Weights of a small GPT-style language model, trained from scratch on English Wikipedia: 4.05M parameters, 104M tokens.
Each number is 128 + 32 x the weight over its row's rms, rounded and kept within 0 to 255. Layers, rows and columns count from 0. The size above them is the row's rms in percent of the matrix's.

# layer 2 MLP down, 128x768, rms 0.0636, rows 0-127, columns 704-735
size [103 102 101  95  97 100  97  99 103 100  98 107  99  91  98 102 102  99 104  99 102 101 104 103 100  97  97  94  99  99  97 100 109 107 102  94 100  93  99  99  93 104 103 104  98  96  99 103  95 105  96 101  99 101  99 100  99 102  99 103  99 104  97 102  98 103  99 103 101 102 101  98 100 102  96  98 100 103 103 102 102 100 106 101 102  98  99 103 101 100  94  95  99 103 102  98 102 100 100 102 104 101  99 104  95  99 104  95  95  97 102 100  97  98 101 103 104 101 100  99  93  96 103 105  96 102  95 101]
[[ 99 145 159  81 110 112 130 114 110 107 122 178 139 114 163 101 154 151 130 161 158 132 116 173  65 145 130 161 103 125 118 148]
 [111 122 158 102 148 111  88 207 158 213  80 202 145 118 144  71 162 151 119 149 197 187 135 116 116 141 152 168  90 143  97 105]
 [149 119 140 128 140 105 156 139 160 116 111  86 200 118 118 172 125 154  55 132 131 140 143 115 171 102  76 139  92 164 114 186]
 [147  87 137 102 161 149 104 125 102 192 104  90  87 157 136 141 135 129  71 171 140 152 107 130 141 135 127 143 156 168  76 143]
 [102 206 184 153 155 113 196 150 153 150 151 137  98 107 143 139 137 127 131 153  79 154 114 152 213 142 135 176 120 124 118 124]
 [172 131 117  80 110  88  88 166  41 104 127 131  96 129  85  38 112 150  55 108 140 143 107  91 119 123 115 162 107 124 138 163]
 [176 161 115 100 119 158  77 170 115 144 146 132 111 126 143 150 118 127 194 165 103 142 190 138 147 146 162 147 131 117 178  84]
 [105 142 115 119 127 151 148 193 122 149 175 136 120 134 140  34 143 147 125 145 195 168  91 129 138 150 134 118  40 216 118 129]
 [130 169 134 122 146 155 186 141 126  98 104 123 145 162 106 145 117 143 157 129 113  85 123 124 105 166 164 120 146  82 111  72]
 [130 115 128 150  91  89 144 137 107 145 113 112 176 147 188 110 175  95 124 150 139 146 189 137 101 118 108 141 192 147 154 146]
 [136 147 105 177 135 147  93  95 113  88 127  93  93 168 151 139  96 125 135 175  71 209 141 170 158 134  99  65  89 140 112  88]
 [112 129 117  87 109 107 126 125 176 117 163 112 185 136 104  99  82 114 102 149 134 134 114 157 114 161 105 109 111  70 141 135]
 [137 156 197  76 207 110 157 143 118 151 124 198 109 113 124 147 121 135 138 127 123 127  72 169 123 157 149 100  60 141 171  61]
 [157 195  91 144 147 111 120  78 125  81 117  96 143 150 145 120 121  65 177 110 131 123 120 112 102 124 108 175 125 140  86 101]
 [111 124 167  98 144 180 149 159  50 160 193 128 139 142 136 101 142 117 107 119  95 118 111 115  95 130  75 152 137 110 121 133]
 [ 80 125 201 145 145 124 101 204 164  98  97 159 178 115 132 105 104 102 124 121 158 107 115 126  92 173 102 135 160 139 124 212]
 [119 102 119 104 123 106 170 165 102  88 176 153 147 172  88 147 144 100 124  99 128 150 154 104 152  99 158 108 147 132 182  76]
 [138 126 105 160 119 152 133  76 159 111 156 167 162  80 156  61  93  92 123 128  58  87 143 135 145 130 172 141 129 115 168  95]
 [126  87 133 102  95 169 105 115  87 144 136 124 103 131 157 142  77 103  88 131 135  58 117 156 130 112  73 111 125 136 124 182]
 [152 124  98 160  94 149 128 135 144 140 122 181  98  82 133 104  88 170 125  57 145  92 155 160 150  68 132 142 170 120  91 116]
 [110 124 144 101 136 149 108 125 114  85  86 173 180  39 114 132  83 102  94 139  97 117 135 128 133 159 139 142 150 108 102 102]
 [ 87 153 181 137 146  71  86 102 146 147 141 126 123 177 126 159 114 137 105  57 104 129 143 173  96 121 142 165 140  99 154 166]
 [121 159 168 194 127 123 113 116 138 187  26 177 174 104 160 174  75 186 132  93   8 140 176 131 112 130 165 128  95 137  45  99]
 [ 43 162 184 102  52 121  84 109 145  86 152 122  79 130  86 140  92 195 128 121  92 111  81  52 137 134  69 112 156 195 171 190]
 [ 91 142 168 178  97 132 145 139 166 170 131 165 125  68 150  91 135 134 119 165  98 145 133 158 165  89 102 120 190 106 184  95]
 [134 104 120 114 125 215 185  81  76  95  90 159 137 166 220 182 114 172  85  80 120 104 166  91  85 115 188 161 125 125 144 105]
 [ 68 202 132 103 123  71 121 113 195  49 149 105 110 115 130 106  69 142 101  99 145 191 167 144  74 112 146 140 103 160 161 143]
 [109 111  99 158 119 143 146 118 145 190 113 131 111 140 173  76 151  91 125 156 160 151 156 143 103  96 134 124 142 116 141  95]
 [116 114  83 162  97 114 124  99 127  65 144 112 155 120  38  98 120  98  91 147 159 180 180 134 141 130  89 111 140 120 115 132]
 [130 121 147 180 119 190 170 150 128  83 142 197 107 133 136  93 166  59 117  73 116 127 137 100 150 169 162 146 142 164  96  81]
 [147 113 128 177  93  91 112 146 112 100 161 144 130 115 134 128 159  99 153  83 131  60 123 132 145 137 121  81 109 163  69  85]
 [ 89 133 114 145 133 126 101  91 124 117  77 184 124 135  98 125  89 132 148 117 127  99 119 154 127 142 128 157 142 175  87 157]
 [164 153 141 151 140 163 112 122 132 103 175 173 100 123  98 147 163 125 157 119 141 151  79 160 138 148 125 109 130 128 123 143]
 [ 70 163 116 166 154 127 133 147 160 109 128 153 185  51  82 142  83 158 141 154 117  41 124 163 117 185  53 172 131 128 107  85]
 [125 120  86 138 137  87 111  90 147  74 112  92 119 129 133  67 104  98  92  76 135  82 126 127  71  99  80 114 117 127 171 168]
 [176 114  92  56 135 107 151 134 140 133 137 152 141 112 110 158 154 180 113 102  94  94 142 122 118 135 146 132 155  66 138 129]
 [ 83 163 103 116 112  92  44 167 110 172 167 106  96 164 134 149 133 151 135 131 157 171 170 155 113 174 183  69  63 115 142 157]
 [138 117  96 123  85 141  73 118  68 127 123 157 165 127 114 166 124 104 142 104 135 162 131  69 170  78 136 107 140 122 124 158]
 [170 157 167 148  78 141 121 135 195 130 151  81 175 121 141 164  86 152  89 184 100 151 141 118 125 158 143 132 148 178 123 151]
 [141 203  98 110 128 156 144 175  90 145  99 155 110  93 101 116 120 138  68 107  94 125 187  56 137 172 109 155 102 156 126  74]
 [128  59 168 137 176 130 121 186 134 126 117 116 154  81 121  80 130 105 163 191 131 136 169 119  84 126  94  76 102 174 138 101]
 [180 142 152 126 188 126 109 116  86 145 149  77 102 129 142 113 115 111  49 110 162  78 138 144 114 136 125 183 167 131  76 167]
 [114 136 149  98 202 177 107 115 165 159 210 123 182  99 143 107 115 148 197 178 137 101  96 138 143  99 148 131 196 141 106 169]
 [162 148  99  91 126 114 156 138 110 142 161 150 132 108 113 173 143 177 111 115 121  92  85 170 136 186 154 173 138 119 105  60]
 [147  60 139 117 134 147 145 144 152 137 147 133 134 106 138 164 127  98 149 139 113 189 113 123 141 105 118 198  67 107 137 109]
 [ 71 143 132 115 110  61  70 127 140 133 116 117  65 112 106 137 150 130  75 123 130  54  67 113 163 165  94 175 148 119 142 170]
 [130 127 155  73 177 120 161  98 167 126 130 167  65 167 112 147 112  95 121 108 145 186 110 130 173 158 130 140 139  95 162  80]
 [102 176  78 119 155 171 196 169 202  92 131 154 208  55  78 163 138 137 169 138  63 183 119 163 180  89 145  58 164  96 179 185]
 [168 119 155 134 132 195 150 150 202 157  94 209 169 145 136 117 111 115  96 120 167 131  83 162 165  70 230 122  76 134 115 113]
 [155 151  85 100 132 125 158 113 178  95 145 125 162 151 112  88  95 150 155 135 119 167  92 175 126 158 145 101 151 142  71 204]
 [149  42 143 119  61 156 105 158 146  92 170 134 134 147 182  73 110 196 126 162 121 170 179 158 155 116 139 108 115 130 110 162]
 [122  86 120  63 104 116 110  48 122 132 127 112 140 217 151 124 111 174  89  95  76 105 174 155 117 178 210 154 155 130  93 132]
 [134  92 160 115 115  97  95 183 106 140  58 171 137 114 149 154 148  98 168 135  97 144  88  87 121 171  99 174  85 106 177 142]
 [204 150 163 115 136 106 145 147 139 103 149 151 155 113 121  68 121 143 116 129 126 126 134 143 127 144 182 119 124 146  89 137]
 [125 155 137 157 149 128  99 177  60 110 111 123 125 137 130  76  78 108 101 118 166 160 174 131 144 134 124 115 120 157 150 138]
 [184 116 103 186  85 109 109  78 128 167 129  33 112  82 147 169 138 149 139 123 117 116 134 105 104  99 137 122 194  95 158 125]
 [121 156 103 152 148 192  91 175 116 137 123 139 120 125  92 149 119 113 121  86  94 112 174 131 155 128 142 137  85  97  66 135]
 [146  87 136  98  79 110 122 187 122 116 159 153 114 131  67  70 160 102 117 181 166 116  74  66 113  90 176 121 116 169 146  98]
 [193 109 117  81 102 128 177 145 126  86 160 139 111 105 113  85 116 157 144 159  92 118 102 138 139 172 162  97 102 100  97 139]
 [110 117 180 137 151 106  86 115 148 163 132 101  69 116 135  62 129 147 160 223  62 165 101 164 121 104 158 132 160 193 144 155]
 [165 162 109  95 170 175  94  61 148 132 172  99 174 140  93 100 105 162 100 131 139 176  71 135 105 131 148 147 114 128 119 144]
 [ 94 113 182 132  80 136 175 139 130 121 149 102 160 108 151  88 106 144 100  26 122 150 153  88  75 108 153 110 105 152 136 174]
 [146 146 147 180 142 110  93 141  60 112 107 114 139 128 158 103 105 112 134 172 143 145 114 110 142 130 112 124 164 144 117 145]
 [141 183 148 163 145 190  80 123 147  99 142 157 128 110 126 152 123 129 117 118 132 140 163 145  98  81 114 107  89 132 211 111]
 [110 159 174 162  94 121 140 145 123 139 131 131 160 122 133 115 132 149 152 149 119  99 125  86 127 118 153  95 105 114  80 148]
 [ 76  78 158 110 128 158 136  86 132 145 114 151 108 111 171 127 158  74 190  88 117 129 121 102 185 117 160 167  98 121 132 143]
 [120  78 100 116 122  90 119 104  91 124 113 137 161 129 163  90 140 157  84 172 108 128 125 179 104 120 168 130 129 165 136 115]
 [137  87 165 134 117 123 107 166  71 152 149 139 176 102  88 122 135 161 150 120 162 154 109 179 109  99 141  82 105 101 186 205]
 [142 207  97 139 134 140 131  96 141  78 182 150 153 160 175 113 115 139 104  97 123 197 204 132 158 102 102 173  97 121 102 128]
 [132 144 157 100 146 151 160 114 149 134 144 161 112 146 152  95 101 124  59 121 128  94 120  58  82 129 124 100 126 146  98 132]
 [139 143 139 102 127 126 120 109 110 142 120 115 112 100 149 127 121 141 125 183  92 150 135 136 141 119 215 110  99 185 110  96]
 [110 143 116 172 128 139 165 106 193 142 203 124 154 153  73 148 137  66 147 132  92  81 176  96 114 109 124 165 135  84  66 106]
 [142 125 164 165 161 110  66  80 131  59 122  98  69  66 106 157 150 131 133  99 153 129 123 112  66 126 118 148 122 152 156 103]
 [134 119 106  98 156  90 141 146 129 183 158 170 124 154  77 109 127  90 144 119 118 153 124  72 153 165 121 127 148 118  94 171]
 [184 100  87  96  83  69 135 149 144 125 115  92 160  93  98 108 122 154  43 192  85  67 117 147  84 179  62 124 149 100 150 130]
 [175 142 111 153  92 132 178 111 106 115 121 162 128 113  98 117 112 175 173 124  97 148 117 148 145 135 128 125  96  79 124 127]
 [139 181 221 108 105  88 138 110 168 107 127 132 164 173 138 155 140 157 158 132 159 121 120  90  87 175 117 171 126 182 163 125]
 [138 130  84  94 128 150 115 140 120 144 141 171 116  84 152 202 116  91 174 127 102 136 105  87 166 155 133 102 114  71  85  75]
 [137 138 119 150 133 120 137 130 147 110 141 128 169  97 134 100 190  89 154 171  86 142 109 119 140 126  97  78 119 154  76 165]
 [128 101 107  75 180 150 151 179  92 114  86 132  68 137 114 141 164 114 175 174 113 136 113 120 106 142 149 125 141 110 136 161]
 [135 109 105  92 126 120 108 169 115 178  79 144  81 129 105 177 138 116 159 153  59  72 100 108  90 166 177 143  92  86 151  89]
 [ 99 102  71 106 123 123 102 175 135 165 162 146 141 156 152 145 100 151 129 101 165 133 104 135 134 105 110 137  96 143 186 145]
 [115 116 137 139 189 134 110 109 135 114 145 105  47 103 126 136  94 147 148 110  92 122 126 181 114 157  79 116 115 105  90 115]
 [175  99  83  94 136 172 114  95 122 119  73 148 108  94  98 157 126 103 120 170 130  77 103 128 140 132 139 139  74 138 153 151]
 [165  79  79 172 108 123  81  94 155 113  96 164 177 132 103 113 100 131 123 117 159 130 141 138 141 143 179 147 130 136 177  86]
 [114 146 104  89 107 113 171 137  84  69  76 110  81 171 193  78 140  88 102 173  89  57 116 155 150 131 147  86 117 107 130 105]
 [126 134 120 107  73 141 132  76 113 117  99 135 118  87 149 122  69 206 137 160 156 174  80 125 104 159 133 125 118 149 136 135]
 [164 133  95 171 106  67  85 205 129 116 101 155 106 193 154 100  64 109 128 111 178 115  56 155  56 105  61 189 159 133 121 116]
 [148 157 158 121  79 165 167 111 138 125 140 175  96 148 103 125 176  73  83 144 110  61  98 141 174  54  80 109 133 112 110 139]
 [147  48 126 160 120  46 141 160  91 171 154 146 100 164  87 121  55 139 168 174 164 107 113  84 170 168 104  96 122  88 137 104]
 [104 148 133 114 146 151 118 101 158 125  54 120 124 156  86  81  96 131 119 195 145 157  51 111 127 145 154 104 102 163  86  69]
 [195 144 144 130 168  87 155 125 165 121 122  61 153 132 166 119 113 160 129 153 149 141 126 147 150 161 134 124 172 135 134  82]
 [166 153 118 140 185  97  49 141 116  63 145 120 128 130  97 121 101 136  92 170  97 136 147  76  52 116 126  95 133 160 104 169]
 [104  87 119  92  51 177 180  69 130 180 123 115 155 184 108 122 144 104 142 105 123 188 147 105 128 154 104 178 107 168 131 143]
 [177  93 160 167 128 139  81 152 113  91 107 108 123 115  49 130  91 217 150 109 113 151 115 104  70 159 112 193 122 122 194 124]
 [138 182 167 115 110 188 180 130 131 106 105 170  89 102 132 146 159 128 107 143 132 102  65 109 165 163 146 119 124 154 140 117]
 [163 177 131 144 117 100 150 221 142 102 132 117 160  63  96 185  96 110  85 102 131 135 113 142  70 105 135 208 156 175 171 114]
 [132 122 140 144 155 116  99  87 149 105 144 141 101 148 115 112 124 158 146 102 143 131 155 111 107 117  90 138 125 120  38  97]
 [165 116 120 114 132 112 106 110  61 121 147 160 214  88  96 138 103 217 116 129 101 111 146 122  85 116  86 114 135 122 115 163]
 [ 64 103 138  95 108 171  85  91 129 136  90  92 144 114 125 111 172 125 167 118 121 167 148  79 113 115 127 105 112 166  81 108]
 [174  84 146 154 123 111 145 113  96 169 131 129  72 110 183  91 128 112  81 163 130 152 124 122 150 122 156  60 107 130 135 122]
 [160  98 105 151  97 112 158 137 169 102  89  75 111 111  99 104  97  77 124 131 166 104 107 135 136  92  75 148 133 146 118 152]
 [ 93 183  56 148  95 115 158 142 183  97 110 109 121 106 144 123 188 136  87 116  81 119 112 166 113 108 160 197  62 130  83 101]
 [ 88 145 152 147 140 108 129 148 159 130 113 141 129 138 178  55  96 101  97 161  71 220  83 177 113 129  94 162 106 173 130 123]
 [146  80 175 155 128 139 101 143 121 156 148 193 140 151  86 113 121 134 161 128  88 147 159 138 167 125 127 131  52 152 117 110]
 [180 191 102  79 130 106  75 137 132  92 142  79 110 123 107 144 139  72  92 113 162  65 181 126 131 100 179 158 149 130 151 123]
 [116 122 114  96 159 104 204 118  65 119  80 113 124 144  67  93 147 156 196 112 152 145 126 186 131  98  83 119  68 103 143 154]
 [133 111 122 154 154 122 112 128 143  75 136 132 100 109 133 127 130 134  99 137  99 126 114 134 102 130  74 185 136 122 107 113]
 [ 83 127 140 111 160 157  72 120 122 124 151 105 159 100 122  80 100 161 105 175 142 110 137 173  96 126 161  99 133 138 144 169]
 [140 117 156 141 166 122 115 132 132  88 134 133  96 114  89 110 132  48 103 111  94 134 135 132 182 137  68 174 141 196  79 160]
 [135 127 128 151 149  88 106 166 136  81 119 102 180 201 134 138 196  57 130 201 102 107 116 178 100 120 155  93  81  70 148 110]
 [152 112 136 129 158  89 133 133 173 148 114  70 134 114 157 114 112 118 159  88 131 115 129 166 128 144  87 121  90 174  80 117]
 [198  71 109 120 194 109 176 155 201 128  84 100 178  98 175 110 184 153 124 110 113 107  88  63  98 181 134 119 112 165 169 115]
 [ 96 111 151 144 118 111 102 114  78 104 130 143  76 119 118  90 151 145  69 111 134 181 124 120 103 109  97 159 115 182  76 118]
 [ 86 141 131 150 182 138 124 140 129 127 110 133 166  92 154 122 104 103 138 140 150  97 120  85  58 122  93  96 195 129 147  97]
 [100 202 147 126 134 169 118 142 114 125 159 118 125 129 104 152 129 111 120 100 114  98 106 151 162 109 154 156 132 146  83 140]
 [161 148  89  73  95 156  71 110 154  98  98 100 111 107 168  97 111 111 123 126  88  95 176 133 141 140  96  60 114  92 113 144]
 [ 99 106 193 146 117 101 113 135  83 163  84 145 113 163  72 110 111 123 129 181 110  91 132 119 125 146 115 111 135 151  93 119]
 [159 113  58 152 165 150 129 127 166 105 133 119 190 134 112 106 155 122 137 101 147 137 167  98 145 162 100  81 120 124 142 115]
 [110 141 131 147 115 113 177 103 105  67 118 149 119  99 105 152 182 108 164  76  84 109 171 137 176 145  58 159  96 108 147  96]
 [149  99 137 121 132  93 135 181 182 101 116 117 146 101 157 148  65 145 105 123 192 179 144 143  96 101  91 123  96 113 138 176]
 [163 114 172 144 135 147 105 176 114  54 161 160 155 122 101 111 126 107 112 123 119 161  74 101 129 104  77 112  91  89 137 114]
 [172 148 137 137 153 127 154 112  98 115 127 147 140 122 137 130 141 157 140 102 117 137 114 119 128 111 138 116 115 155 119 140]
 [121 158 108  62  41 129 161 151 121 128 121 125 111 124  42 125 116 153 160  84 125 156 120 102 145  81 156 135 150 153 120 156]
 [ 86 138 146 158 108 177  76 190  90 103  89 155 123 214 128 148 100 110 172 143 152 182  94 127 102 126  72 192 187 110 160 137]
 [113 136  42 129  58 173 149 116  93 102 162 157 158  93 140 118  92 120 125 120 108  79 135  72 155 157 134 117 168 144  89  73]
 [125 200 184 115 153 143 138 150 130 167 121 131 116 110 144 124 121 189 133 122 174 121  90 157 159 140 159 126  71  93 107 170]
 [ 96 143 197 121 102 109 104  45 142  79 151 162  94 144 133 125 137 118 122 117 126 125 123  92  90 142 133  85  85 139 115 155]]